Weights of a small transformer language model.
Size: 15 layers, width 96, vocabulary 16384, 4.53M parameters.
Training: 112M tokens, 6941 steps.
Each number is 128 + 24 x the weight over its row's rms, rounded and kept within 0 to 255. Layers, rows and columns count from 0. Numbers have three digits each. The size before them is the row's rms in percent of the matrix's.

# q: layer 3 attention query, 64x96, rms 0.188, rows 18-31,49-63, columns 0-47
# k: layer 3 attention key, 32x96, rms 0.167, rows 17-31, columns 0-47
# v: layer 3 attention value, 32x96, rms 0.326, rows 0-31, columns 0-47
# o: layer 3 attention output (transposed), 64x96, rms 0.314, rows 0-63, columns 0-47
# up: layer 3 MLP up, 384x96, rms 0.231, rows 0-58, columns 0-47
# down: layer 3 MLP down (transposed), 384x96, rms 0.279, rows 0-57, columns 0-47
q49 086:195158094127142170132102115137108131136133126119135176124095139114139097148113114129130111131099122142081105087128126113127124138138168188180147
k17 095:152176088137156158129144139140152145126108123112138129182104164167150148126132121126118130139096165131130118123130127142091148119124150147130141
q18 106:139150142117149147094167153147116150108099136135152162095121141133147153153154130080153095168147135157144168131107110123096143157109119120086163
q50 086:149097153063117166116168134120167103081113139114120089112084124091124147131154118144117141080135144098139132178114132144141112128172127170109138
k18 095:124138105102110140128107146130121137165090150112101124143116127130100156116108146133122152177092149163116144126124166105128169159096071161119123
q19 119:168149134103102140090135097121186120110136123112171138074133120125159106144127099132135095153119128145138123091110132167128104176134134119136121
q51 088:160152097125156108142119142078154091119146097081116158153164105113168085165152159115133073165153095115139157108093120158132136137135136100143144
k19 095:113091113099150174141132172124115110126098123166135173131182144138157110132112150110129109120124136071153110141134095143114108111133120081100152
q20 110:176110096123142089107099117089145082129134103155092118127177084174095088095118154125103115107137120111109099159120132146116102129148144091133171
q52 095:117122115094132129111148158130157143075129115142130116126132142147146144120138170125139123109185127122149116215119099135140100107136146119118150
k20 097:163143125165167114092113117150141098095146156108080135161123133124128138116171165121078100114156172138137119121142162142117152132117126125140146
q21 097:135098088151146166076139117112117167148128127158159149094125115142156142143136109124139106104141113112115136111157184175116094130157078109134141
q53 098:115097091124131156073112130136085098139084130086130104137116102100146128123099149121156152088140127093097146144114092125098104132136155122111154
k21 084:104129147107113070174157101160137145166126132165150136126090140127106102112111117121154140177145122148115104167114150132113137146120106140124122
q22 086:135159107130164157143151131142093130097110093136107176129114126135116103114165104097171114088115163137171096134121140088104132128131142119131127
q54 090:126155102132178153117102147165095125136124176151146158145113104147122082079146118089138099126129107088107146113147133081111105175124118126115094
k22 085:117076113119136099126097192088150105116151131171124088116141136108126134130104134122148130135147124121113142138155144110133153115132165147085120
q23 100:119064121138083114135145154097106128174110136151148179123140133129097135139105131139132143150082139134135101116156153098125126116119094146103174
q55 096:158104111123123105082138131137087117115143179134150152097141156149155115167148115126120127136102159115131151110154166086153113169142135146130122
k23 093:115131142120170090112107176155162133096105098141144132135120103144106134090132109091142124136166107155124128123117147102099156132089160136123136
q24 102:073110122106086144131134142123092156108119127146094158115089127180129088141136088172112153138098128123123103142135110126118147118109145132124112
q56 087:157126117099136100153160117139121193124123153147131161122124145128108149145121096144149082087139160095139134076128144163109131107130105129137104
k24 082:132128095121130104120124116088140153143064126143135125163110107122115147171121080148161112102169141133125113104136139100135128083131123136103133
q25 093:129127143100109117176135157185128108112126131145099115116169143063127138114097153061096137113144120127123115146124099128124119153158126072141167
q57 083:120113086134120133160119123159119102101130128078181113155105098114153134102152116126130103113076133122135147166143141121149142138102116126086160
k25 083:171145120138138172125153132142143080099124129133125162123135108116089100094172083174127134161168154092126132128131106089126130085113131175125120
q26 099:135112139097133105137127101127082141145132108135148095099140122125099168073153139105144110137098138173128099126176154100128092098142118102180125
q58 097:118132135143140144077130172126118112103105137045118152114133120114148136151155148137176164129147166142169092100097156099161149100164131151126163
k26 087:136094133111168081121109128176087148097117137119168148112150112159161127143152125142131103158119110170115176105146099091111129157108102094101157
q27 106:134137180125132143118138097132137118158132114151152165110116155114119107130172115133127147152118154146071177126110147141168095111122099145148129
q59 083:144153129133167179166150127168154098129114140122156141114133106118143192082127138196155131106125126125114107131130119124153094151163160096109134
k27 089:113181133108124122123148134097156124120119132102151103127063138158139134160118175139107114135160137105133106142121153104122123111112108150106118
q28 106:136120132146148117130148128164166158136122160099170126129121123117127116129094085109160135118122137171114139091126140182148108089109089123104107
q60 089:147107124148111114137148120132148107157141143116142142149111132170101081150119134090115114154147157142101127096127134112116120113146091126110079
k28 091:120168106155130123166135146132158162150128163136143177108124163122112175172121149117167131153112124189104150125130143112110135137142133119122123
q29 106:098159074144102174141139140138119124102147171155109095121117180136170139154136167144092144145123101147112150123124144127103153169129161098124118
q61 097:098168171140145135156111097084154128114147113131183133064139088145146141158154173152144121111133119118142097097148141131128114112131135142119131
k29 089:117102120122125107167120151137118103127117080122111113170119131144138180115114104135121115129150143122130122180127156125100121181113068183069148
q30 095:129135122126146108096146102125115112165123115153127128161139100131113120124089121107155053107159133039131094172109109133132120126128156094106111
q62 084:145120097129134164194149126102104082166131146130145142121153183107135117138139125126128099141136134080165132117153104127136129132165076103073148
k30 092:186165144119130109144094127120164152100135122187115070159155124139126126126157102178139104112152127119177113109150100122112124117122135122131160
q31 102:103073145127124106160108074143126123157107125122139151116119149121154146115156091151146178116123183186132117111124139104145139119122168115123108
q63 094:120127160100124145126101099181130137099073154104162142124136109135131110101157108122141164113150132137117153124099114126133124177122152100130132
k31 091:117117135127145127141111106145105084151152148161137166122108152128148135186090138102131155147124121102112140060102148111127112127116147150145132
v0 094:122129156133143111157131154154157126139122115125123108124123110103156101130147098120141082080120132143127143138149106120126099150119142158091115
o0 111:158091148141113157152133152170153116137175145115128114118121157162110123115092130093160140063145146087176160155139146163106123125121105150120099
o32 080:125141171117106134090103136104174118143134075132110118154126134137162129149098157149142164119129161117175146123108150165143122067139132112087140
v1 092:108128100150095157105179162137157114121099107146150103120101110109136110134177152195143121111121118124090131134117114117164134134181098128116119
o1 120:163118136136146156124143112125150063082136129111119114096131136118133177094136151147137159119135143120172107140153143167100139089144100103145117
o33 062:124163142115131132165139124159133093104113164101122151144143135068143072147143116131148097151159114122120093092090107102177146125143114111168165
v2 088:122152132135099127128112148133141113144097149102143109120109093110119108127120168102110115152109137160141126157145170103118122113154108109145123
o2 104:118105108179103150149100104125132123121109104130136123168160112151160124134082148092142160143081133130086130118182119127113119097131116140171129
o34 081:152148083141111147147110116146111137148094103167136149148116126177132069161135138113132119121102112118129141138110101151139104185110175132126096
v3 109:125141165154114146086141155136105102129117129099126106119114126137086124104178152132104088171098102148168120120121149107116116147190121102119137
o3 135:110104124155144133130107083133094115121155120144128110110166135156143125115174114120149156146103120126135159145152106096114127150108144128156140
o35 073:137148119087140145121133097171125141113120138114108141107146141116110151114134101147127141097170093103093119145134087127158087137145158122153145
v4 113:103116141119099153165132106139124143123162158139126129107118138106167169129119170145096158168155151162124124127145120091162096148143080151115103
o4 131:159135127141159155119134126130143120140156131088087116166176165146129130151090129111154116140116153149128128127153123113146143099155166139160088
o36 080:137142139098184114112114109133107143136150098077092145120129134109130144164191117173116095097123123154141119084120145167135125104116136117143128
v5 106:110093123110138123175090111147134087158169123133139114100099125153085160129123114119139123173119147160120107146112116115104105114123139167118100
o5 141:114119171120087147138129131167147205134109103129110164104125116133169103151109111138132086146119147158124106128134173138112144126156121139145132
o37 062:127055148125106124111125107100108144104141119187101122129141091166099157132120135137133162105135130089160103188129141100145097141104081117114134
v6 095:127124133128119096090114138134136111122110141084099143078122138164216152094146129149158125117136098090134139146108133102156122074125142132132118
o6 125:145097111134159139153147104169098133130157139127147133110080098098160156128122101121144135126156122128112186139139155114134119124133092130131104
o38 070:095127086083139166136102120122104131140121136120107113135093147142141153104085115168146125105113156148134078102172140131175127080145105126125159
v7 096:106100134121132112143126109112064135137117126154127121122057138106108124187137129141121118118104128136124135130153104137098087120130115142138150
o7 119:166095137116124113098138087144113116126147134152087162117177145107153159191112115087144145123130160145129142086126126130123134098132140131166116
o39 066:144070135103145129129108139101122142116139162108109114116114131129128093102064116115131148114124160131130111137183097104149116127171160125118147
v8 109:125085134125127129110132101124131112105129122112151112077139119101147137138107124126175144139131072154186116092117152123109108126102100095131143
o8 115:159109160124155126120135116137131133092137118126127168102139131140168074155126096118165136102142132128145138167082094119121123126112112074121102
o40 071:126139161109146092137120125149124156108135130151124157134096109157126074135118117145164143097153161083126117110111142143127096156097148094144125
v9 104:119144138118083104131136144103150086119090163140150126129172091152126148084110164144115112129161093162146137154182096131132167088122104126139178
o9 135:111131096135134149134127128133154095081130062093109158182125110135122119141101119112120124154179126116081136147084135098132162083102150159128152
o41 058:138142140110124110157148093143158135115132121132163146131123145149144129111145094160140113119148115126115121120081110150159112150104142074136115
v10 091:132153120143087145118105124089129193092185167159121130157123145136089116136135131097131124118133107109117156105122105186120126064145119159124122
o10 114:115149102127121162112126147113169134128130167156128167103078139152131138143155133117149142158136110159121127077120143129084151103117109134091100
o42 070:081127116170111165110117154150158118085148122108133127107111093163112085139113124133111174168102158173160093106120122143147144131145131142142117
v11 089:142144144158122095169099114125147108092079139120127136144136122081103116143134139121128101106089169135120111129120100145138145171140155112128108
o11 115:139092096127110124116123104103082101122164173119115166130124123113123126150125110069152132126128157080105137149091125097146164176155117174178139
o43 065:142162092120120162139115094102120107119137158160120152133103134113092111144141128155151143112087130055142082110096139145118147136153128125158125
v12 102:158116133161123106120144132133103155141167172134146126132092110124159144106132099112122170103153136100139143167116138085189130129156139138056114
o12 127:112068128137118165101090164114148141145154184123138096144098097113114112106086128158136165098105167106132108134159134117174117104190134137135149
o44 065:132084156101133129138120137141145121121133103071115157111145141139173171143128132144124150147107153181138115091143150137157163083170135128142135
v13 110:139149118098131150155128093119109145134133127140118133079103135184137119102150140109123132086139147180114125129118095129141137127112117079125154
o13 140:109179126138135124115117140156116146083121113088098104127125089112138156085149147133142155085098110204142117159131124104119141150116138108123146
o45 062:109133171122118075113145148111153105113146117093100095155132134157125141142115166108124180110126136147177157095120136126112106091077143116096117
v14 091:127110098171067151111090101148176121120190136123106137143104162127111158120157141122080123164138111142103122116125114142129144130106099142114134
o14 120:119157121125154140126103128162111126102145123074107195147094139138133142126161097123106124103096169144122106102119122134137165137169139118142118
o46 060:125166122136132134116140084158128150179099131126109142123130176096131177081161128061102118116098101115112136125143118121114154162150128147144116
v15 111:132150078163109129113112113134151109179138116101089150131143120149101138111177098123149102098111134115102084098132109160106132141101156126108143
o15 125:169164179140151138096146127145160157115141126141165152141136060081122127112180113124111103098124142086107152109125141114110118147108122118136149
o47 079:127124134174127139088136155111170126160145163131158104122145111090104120093176143113123157128126116106121178147130120106126100125185146117101140
v16 096:115101174141139141147116135178142094144123072169162107119138170088130110127154081143169128137091117152114099095139150104142157140118106126135122
o16 119:130120123138137169134102126176108094110113108138128102137148168102155100068108125109156107111118139125158104124112098166165116143140181146125124
o48 076:116127123121130142090096137113143141125139148153145140186126132090134110130107134136127127111115152064140116127110073115158110142164146127146154
v17 091:086116114094144123151130190143092164076104100139146139131131137137093140119125108110112139132106139094111149133113084154099113109132144134104159
o17 109:143125104113115135079168172109115098139113126157118158092160146158116157112156124137137156130126118159079117161070118115141119176164132110106114
o49 066:136085108132126148091129117132121111118142112130128095116143138116091105054087141159104176108108151128144134189115128131179125138175136115090133
v18 100:135101113095123106144148062135167128077129126158104131113126105129105113180110110140121180155153112146127086104143133102129110138134101095086155
o18 121:129128138106108126144130062141158162127100141096148130131139143130140108121056097130129167119103147155103078114133147128156130168129124129118161
o50 066:127177136112090130111126090104162139125108139085148134134132126145138072127096121132109082121119136124077100081105118175137123144140111137144108
v19 094:116107148115111140122177107150159122123155074156220140112126094124123130114141132107101095136149121109141146125131137126105132100174138128126117
o19 109:133164169111144141138153120103186137135142080161121129154171097114109149128115125156143138115114112091155121140124128138114123045118128111129101
o51 083:129176100107110158121117134146167119154098161140138162165110148078126106139108161124099089117139114061143096073102108157119142105138159130112138
v20 107:149120093137122155131156130119175143109140168106174081171123124160100144116120106182140151136128154114109159112102153115146130175124129136124168
o20 126:083134157122116117100123123105165104086117124091148128075130115164151103152145152167137160111151126139142154118116120123168129138155129108122126
o52 064:152113138140143140073142106110120114095125112100118128128103103098162099167145146145104140160137129140126144092148089111149140103109143102145100
v21 104:182127129130152169144150115109151128145118145170124113131171130115123126132122129099152178164134079141113082097123120117138133056130126153129157
o21 129:129191094150071169121147138139126116137114129091088124112110127104122100158154159159112120152121102142140141115096117174132112108106117143152153
o53 059:096128131169115134113141123144142124152124143111138109099102117130137136098134124100116146143095134131126143080147156171099166090117118148121115
v22 115:065122086128098105127136150109101154132099128111139129145118177105145095142128087139123142138169113150107103094175171109121120119150118122131172
o22 138:131121117131122126174138129159121112094126117126130117144151092153091153119182081139134127102075164145148132116165129149118133169087124145157145
o54 062:119102143139129090130156132154113104078130103138118153118145102171117160157202117114146155103139139133173147122106108151123097153082152090130124
v23 098:157109156093090108093127153145137137144091094094140093108113150109095115121100136143136124073180123125193146124131154114158156084088092111118105
o23 111:116143146128154149141121140089101122104131066146176093134130162129126160117098068112160100132138169095187104095126172138121151103114136158133148
o55 081:119163138132094150129126116125140116146092116169180125134121148145125109154145107142160113165152105120134114116094117131143078161107126135129114
v24 089:142130109114143143136141113142099109140175117123123152183146117119145064129086154100099108103124148143102134145148126129123128179077123131139111
o24 115:117098118113152112111096166136129112098169091098121118155129130176102082142097175144084127100125141087159124123128108116111160106088149119130137
o56 072:154133099137106116135130189127076147124138096129105119098155118149116102106143155108081094166139122090156169131173120093097153141118114127103137
v25 100:103107107134133141139116140130132124139160141131157126148122137110126148134122131161163133111089110125134150141137121153117132088129125108079129
o25 128:103095113095125136161100134122119119081113154157139147119141141120153132088120111141107123131160122122150115103139126127126153132173115149111193
o57 066:137128082136150144159135132167170083094126112115122140111141115176091062126153106167138162149145129178135111177119099123152123144145168103106124
v26 101:086117151115100124120142143128094126119101140138114117124160107147116173169140155114144169114100075142164116169171157154059091126119147110104135
o26 111:087106158119127115089181118115096128118101143108130128150133158135140139150154133122113160125141119115104153104142120167137102111081145149111128
o58 082:088128127124152124108133114162127104132138105104100106131129142168110156108112134180120177074139110087142130145084110123163106146140153099115132
v27 087:118116091122117178134131091114123130116118118078096132187121121134141161122153168106073188132135147095139106095117143138100104165131173112120130
o27 122:130124147133122109118131116116095171110122143127116137160125158108118191143116096154121136123100110132119146041174087111134147126154131071147133
o59 059:170112144122099077135132104138098112099129136142148141131144128196131155152120100140164136130118144167152139095106136164127106161099103119148098
v28 108:121172186117112095175135136139123135139131105116136166134111091134152142125087118084103116138118131156103090115108098135134130126155154120154101
o28 125:124115126152109091114104149141147136164111110111102120151117110154130121126130174115109125105133116130078092167121141156093124121150131149113160
o60 073:079111095144108162131169162156093108140135102157110087156096142127129146072145121140125154154136155100129156126122130157083142086108116134133146
v29 098:116159099110109127107129108102118155147130086134101120113110086090100137106126130107107109081124136121121140098148133107110118129129115113084093
o29 126:150131157110104098142126156145134136089110174127114145146131106109130166147064130063157089146122151148181109120176132092123135130135100132113122
o61 072:060099139148132161089132168126159105152118145160147086149148178139136090129101135076144160125169143104121155145112137095146094081139133145086158
v30 101:122122102112130132140152146112143107130118107181115143127142155119163158113128127102168140123188159126160161121141116132166125102139133090083164
o30 121:160126147126132104146123160122119118104134114133113134131146126095085165143139135156098176163152183163128150141146149102147129121112099118115174
o62 077:109140151129106143133145138130109114091115092157130153122116154158181133161119120122129134179107157182130115104117132135165161119115154156133155
v31 101:126148145154125126149125154090151059101138095144123159117154123131115150094143099130093138161160183074101113138105116115144089147111104148112143
o31 129:141115174133111100133148148197134136097109216122130097149139126119149092128142133122112145123163117129115140152111087104149079138148154106132121
o63 072:072136140127117101128108101151105144153132118117111141113125149168128146151111124136135099162150128113142125082126168174119146120093162148134122
up0 102:150123110127087117114151137147182115119131081086130118175147116093127109107108134091095121087127121126149132140108136153130103097146162130132114
down0 112:132073097105157138104129144170164135147154124134134109120145090121119154133141141111134118166121118156134144136119139163140134162130130141110157
up1 099:162136141169123134124144141096105122152148114118133083108112148117165095161092135109152114131072171107166139129136160147105164097134119137131063
down1 099:130142116099103129118111103133124156141109130090142080132090120062098182165135117144105108137179146149106088154187123126143128104141102151116122
up2 100:118081112164159128124103149161130144155138133180113159123150128115122114111165127100165124133106127047153138126138094141105094106131145152159146
down2 093:121120140098103146082166186139112129098113072117127148141122120115128190180168119115120109072110131134123153099090148120099151176091128164135149
up3 109:132140142132092125092114113165132141142099172088121130135136130138142102148114134118164155102100123173089117132100093117172126156169172107130105
down3 082:117080126130111168116110125125148090135123108165137131132154092099097142144149106130087172140142140103142180148113123138140169120122122121141119
up4 102:169117125143140140084090119111117150161128133167161105112145106187125162153149094142094138136122130122111117179169133110170114153134120131135173
down4 101:094095129133117122121081156131157147133113105149159122143125146141096169138157115123092060102102151149122146128136125115133104123114135112101175
up5 089:100083122177119132187101141085124100140123148102124110104128138180147152125130101158144126184091104082113136133163146133170149118101085131143164
down5 092:143175127114184102116098153124157132117071156093109124138163124142140175149158117128103095167139146092132113157108139142128137114082131135116143
up6 112:115121159123104147117134114109121121110161149100056129105137135139107137156103150150123142101111113183170079073161123150107133127139108121119148
down6 094:106098122116168123149137131145122123138118079152145120150107147097120164137117090104149097140149139117142106171091152116106097131077116148131119
up7 071:137141149127160097109116139164122109091113125114150094137166122139108158182169088102149135130120125157082123142135130103150143151110128142147155
down7 092:111119110111129174085156109098119094157120113116082139096128081135108075152109135142144168108135118134140118103148149160089159119151134077135139
up8 094:123140088101118131164137134136100135166140129155147128132104106144099097080152095138081093129118139145096130117147122141119140133081156159126117
down8 103:120136151099087148156150160125103127126162109153125129138109137153121122116120186116121168135119149166121131163139088091060113149133127110137108
up9 095:150084162146167190157133134117143113072099120122184155135147122120137126136163120152191106132092157151107150119105138119178176127152117145114113
down9 102:174147106110130115140180126096098125097120138132107147121128123159143135145146135130106113121123112120108160116129105142141152161154120141118075
up10 095:142145139123107091148114123125130098170169153135146125092138133151103136116115154112117125135124126136123123139128148115131189129146137122170102
down10 092:118111121103118140145153120112117122107132116106137113137131117089100103170127120130152157118138120144123108168122152111117131118172136170111104
up11 108:149160103097135122169154149114126145179152161148112158160099120097097123123109121138170103094134100088133098160137127115142103157135132113127119
down11 091:143161158132137101110113110128129099141125121136112128100170105087087122098123153131096147099138151176145137149137114130112115129152195159126156
up12 100:107138106128165112158081147129129106116114137130155055109134116092125128109123144139124143132138107120136132111121131089132090142118139108119174
down12 104:141097153118145166130149127118101160111088118128126124092168169123113080091187152149128176135123123133089150110089120134122125156131134090132133
up13 089:120122110119153129135117136111133073113156099161072120160111059092161119137141120173108123132110103112130140146129157113131166164127191112128153
down13 097:135093131153178098102140122102123124130148161133093106133119071119125107169094146133108117124105104116133109126115159090150131158100152157111187
up14 095:140142173131127136102126128110125173138134121104086165134121113152086097108204148159088122141104145097120144122096141126088167117118125151153144
down14 104:120140163099097139150115124129110176113166128102084139122159158116135170156165126123087142133131117104171163142119142146148135122143139129133105
up15 103:120115144145102125092132119146128098102094170114168113112159136098164083128148154126134157116149124184105148148126103099141117145130130122108152
down15 101:129156158150136138103119154136111125064145136149090097115121136121162165141113123132086139135150142111130144158121143115145103142100127094112166
up16 090:104135121160074131121153163096156136153073126097128068089156095122139140081153159159156101146118164158139150153118109112152095146154096128149115
down16 095:090115125112118096158099113110120137164113120106114175122167161105079150133105143136157115129112155128153100133072100161139099178140090133116112
up17 112:121113146111119127121122136118140120116114093151140081086143120148115159124179134176117165102138138160124124111123138146172113150130167130151156
down17 117:140141143105123142128094121129128093149091125144115113131161124130110180132139128154118096131175140144166133192105121123096157166142121128161170
up18 091:103164083122122194141121113095144090139130101122132116109134127073137100089119123151084100108127146113114071118124114146154111122144131151154146
down18 088:089100125106111131126161154150129105115153154154086142114141123103142131186131112159113119100131170127164148100112085121095120138126126145151105
up19 103:108104098138102148135155101114132135158138084128160118119150113138107130124128138122128104165073131097122148132148107099147118071124116151193142
down19 105:115113141111113139116103146156157150137112094135141124131148109163118134110150121180106152119138104150141131152116075130102075114120095099157196
up20 106:127130158138139120106131140109144156135066108157129137099125107131154102092159161149146143138110112124092125159099138088165081135112132124101129
down20 102:121132110131086138137147129121109128135172112098136119143100125076136100145106136141106131122123089073158123098124113140143094124109084109099094
up21 085:129122128148115160163115150098150066105129127109109152146155107131130122130102185127093155099124152086103092113100102108113101104132094089126144
down21 091:134140102147081144125088130140119153120081156114090135159136119167146152165094144126115104103099132097132120108123118097150162150100055084137159
up22 139:165119134108080137151108126167131123153147148142123103078137165117134118146110110098138129103117130120133115138118129126107096103124136149146112
down22 119:136118133137123144154122110154110121180126080149100135107094139115183160143123146122147126150162086153126105143149154156154149120119166148094095
up23 106:162166130115108117151137112162124147137105195160126146129173144121129139139160122152147120134087131123145122095139067100119102125151164125173102
down23 088:160070122111117156130106106140123083130123126160120144167118142071123113118147130134101129103106138123124129143127116119116155086033126137113093
up24 108:158103127126093125164116108152152138127102101154121111125135062113088132136151129121108126122128151146072130150156173094103127131109085140136140
down24 081:107142111115175150101115147132116116149143117151123085117152138099143128143107121089168138143110151153112150120122158154106112088142130115147126
up25 105:104103088120123129133178134107174152132110110125126120093130106130105094152098128137066112119129126089125127164146110123127182134095193115141150
down25 105:117146108115101164161123098120157150139134172114154119134129143134125152134135135125100101095107116115162130121122144150114158121128095087134168
up26 112:091132141120122130083126105105147155139127066127151115126177117105110144147110105179103113110083126103135147106125105118129105124146156143169115
down26 101:128118136092140177108156132176128147158127100122110108185148135130145126133143076160112128105140109122136050130093157135110123123112124122118134
up27 113:126119184142110130126098152128120171094112150117142096147088112103143113135099157141126094143094136142147097098163099116137134163128087148109144
down27 115:137129180142125146125165115138118119159118132097146123138104134141151100120102107130097100142136143111128055124170133101121118130147100171101182
up28 098:137178098159106156097133096125174156108107166139175174132109136125089121143106138127093153163164120101128126148130122125094116119125136101111109
down28 090:147138135104112164105127117151086123140151143117178114167143122082151164112131119111133113111159111127174092149104107145149103126142131114133095
up29 094:130105120159088117113128098096127125106134058197121140157167129122153164149133124098135118128153133134097147173123116128107152136108159130121092
down29 095:138172146155122140117122101142182124153160110150114169072121120094150165114128158134132103138160142113138138138131110133161076143120129139098144
up30 104:143113173149111185126109113149131095123130162090141150153182113090115127132122112165127122115119113106108113109117095096117144114125142145124154
down30 104:120118171170139154132137134109128135132136145125124099138144115109121089122135122134169134147142088111124128167106128144121131168152148123124127
up31 090:122164127132171139131132116132143116113115110131139149100155116164117153107117090127109150110077164155108148114177110087091133137084107110130133
down31 090:139142140116163145071146100156123118139088189122131159131107147167149125128114182122117091124144137094097115128123164140131127133172141162079120
up32 080:147106136127133147133134149121112140118152096100153153122108095143083158128121107133095184143124111138090140122136149123148112113157079127144136
down32 088:118098162170129123118111147090183136095126133093149119116116097133139135156098136142140125127097091152101098078119146122144132114112131123160121
up33 104:112130160127122140153101144117196136097098066127199116115110123145109146157174103157085117117139133148134144135166088129130129106111161119152121
down33 114:093123157149129107175157110092132133120086146100184089142126145153127133124135113117093125126140125078135116138142120150075131121143145086106158
up34 077:109140145132136135151104096108141129110110116148196163134171117123122164111124149147110127124129125118091094119116087097146102120150117118147106
down34 083:109120166118099113135142118134086139114078117172106137130181148123178138098098134127140105153145082142123148135119126133159140081127125121135128
up35 093:137123165082110126124115150120147160108126101114156094133129118100101160108093110107154147088142125152156132153139160109117119070133099136130149
down35 087:097137117104144132135129124164116126121111102108123118131141179100123118137159136144143131167146084150130110111113161141136131145102145144138111
up36 109:163093113076129142084130130168148109124133142173100149108155136151115100137146161108113108146118113127114113093167115091106133151127144093137134
down36 107:098166053147168111087113108185144145151126113102136155126122116129157129094125120116202093154135130121122128116161125154164148139103147130138118
up37 113:093137114127089132170111120190125141105109158137107113179145089109094121118107125092128110150107155146131138137158146114137152139116123130141136
down37 105:103172133127147147124087149149124136169128093166116127066122156122088112133134189131173145120119145118139127200098137134127132102135132102157131
up38 105:112122108123087133108117147079140135155124111120160122108110113120081107144150124138091125154057124127124115121145059128122109135054137125160139
down38 105:140123115147107110082137091102120143137084096128116128113087155167146126103126094085119134102099138123119107114140124126107112132113104119129141
up39 097:146159156122112090147144135135125139057126106131150117139129131082092144124159105166138141109142141160115161088147169110155136111104088095097143
down39 090:127106109069136142149141127179132159137119113143096122125119143133135105130101114089129101071123113156116131142067122184108125101094145140121112
up40 104:155114141156113150178129103131120159112167130123139151139115124148121114125111100134146096123109088097126116103145114100116122142162167141144098
down40 099:128137163115100134148140113121134108109120161131167082116092150115115175133122150115103169105130151146135103082126153152106154140116123124094124
up41 104:144170158141091138160123107148126150139076092112180122134102121132133134110128134113121137152146175111166130143157066128120143113128138094132134
down41 108:155119141122097136174124166146137147154136099108123129097130166146137171108133175132138144120149150084119144171143100140148092130139076137099119
up42 098:115093138107095119146157150146129147131104129129151159130113127150105115089127129102132112133065134119143119116148120107142162140135069125135132
down42 104:104120123121126155134125082101125119116136175117160184148106152144155107075135082137120152157088137109123112110160069112147111155107128133151124
up43 093:158144126145099142154127126083145162128121067139143121128140125128126165116138099127168069092109100145121078153146145125129168103108128117136123
down43 095:113121139133093077143128142132143126104134180081080102133136172185156151160131156109102125149170122131163080119127129162143137123134112117097128
up44 083:149128127115107131114139119152106096127113140094166106174110130108125150133179160124118163158140146130132139129140121117158127169159170129101152
down44 088:084101092128186117124164127143147101124112105079126171136125106138117094143124161101132092095089170110124119136107122121091130130086154147132151
up45 100:135113123145148113121090121153102085075139122125103134129147115151162067121130126106117117114159156087127143145099097130159130109147153147138131
down45 090:138131141123169089123110142112134126109121145150144138129105125125144169089142157147097133148094111176110134126130131156124146121135110130116131
up46 106:095113150135139072098112097133104142089119103120110108139130117090131142144110153131158112108131110131233150160148114137118138145130131098103138
down46 087:123134140097160135107136077163122114149127119143137142176138149115083130146126102084137146109115128159125124128097130134133089118093098151137083
up47 099:089144112125078161112135134125141115131125115151162147098128109135152120112112134138147152118090122080080170112087112121133129120097139094105124
down47 102:139123087134133122132152136179118125122111132142158153143127139137127118074103120095184128129122117101169123091147128135102152100136204131172129
up48 079:179141124143069123122111142108128126089079122142085157112128122115137147146129119072170161131134093128115111151153130142119119138116162096154148
down48 088:123090102132118123119110129121099150135067116120150110172136175100116147095140102099198119146158118137125097148162132141136128124152127141145134
up49 101:171119139128093132098140107109152094081094179108120150123140158140105113136167129137166192102134144099167179156098072129139159103126143113095125
down49 093:128068115101167128145102120171139172121151130088104111130131189121130124142134134113124117140167132150127135153139165151111132130132119148149122
up50 113:144142138093100130136107114109156107134131169123156147106103127182107108163072135130104135158114147159088100146139126107133146155199063137119124
down50 081:143103128129134113121151140097115128150126093172154117150129135095114151164139083060090108112107134157180141130120091174116099103087182103139140
up51 090:121125104141113173146110135135109143146112132153117114087103144142146104155138136104128122144111090161113140142103119085117112110096108132088142
down51 093:109093124101116131156131117169131129143123130149158130135109119132111129130114113162131141126133111189121132096101174161099122113188110105172141
up52 084:144135159189106178133120162122141130083119115119129130126159143167162150132106089146149153139126147101124078147132161168136132121103132112121141
down52 095:124178136191130148134115068121104122150113118104106116127121152157129105159117113116154167146104113114170091117131119164108114125137119120092112
up53 088:178149172125104072105133146119151129164105108134110125145110099079099121144145126118121109136095145116150152114163121126086119136103096133135145
down53 095:153137167125131112155128115116136131126135116193114103142097126120139149167132108097116123131117142117199160137105103110109075111120091170108139
up54 111:115111081160069111125130133130141150115146145094115139157147135181153106118142112150129110132116161103085143130109090131116135153107179129121174
down54 107:146119124127146135130143130097119117133162163124117095109143132106146113139109137138141161126130104158118099116138112144092082106093139153144095
up55 082:154117156128105102141109155090143152051138128124076142140172130145108112133107113166109133129126138119139118134121120130159099146115122085120165
down55 088:098129144104120154168138092111101106092125134148122132117158154143160154151134114107100120106141128127113095142098162148098088089133074150120110
up56 150:170137186094128140143151146167135157096111166109156107110088099102128123150120091130133098142120132145100127079139111077128136152130140160153140
down56 153:147109174180149153141158117119110106099119164127065105167119122105144130137138088116123099120111123117111124101145166111110139184147134147123159
up57 110:112122120135144131139094139104104127102173114122174120073103130150172136117116136094145116103119139125123090141160103105153179143137161092119118
down57 121:171071096118161136110107142129147145146114118118123155121127151106165117101160163162168150098161144161134127152145165108137125124155108149127102
up58 099:166116130141120126109115150134120107107136151154123114074131115054125150130110087162090118168117156160169128090127161110111104177152110118124143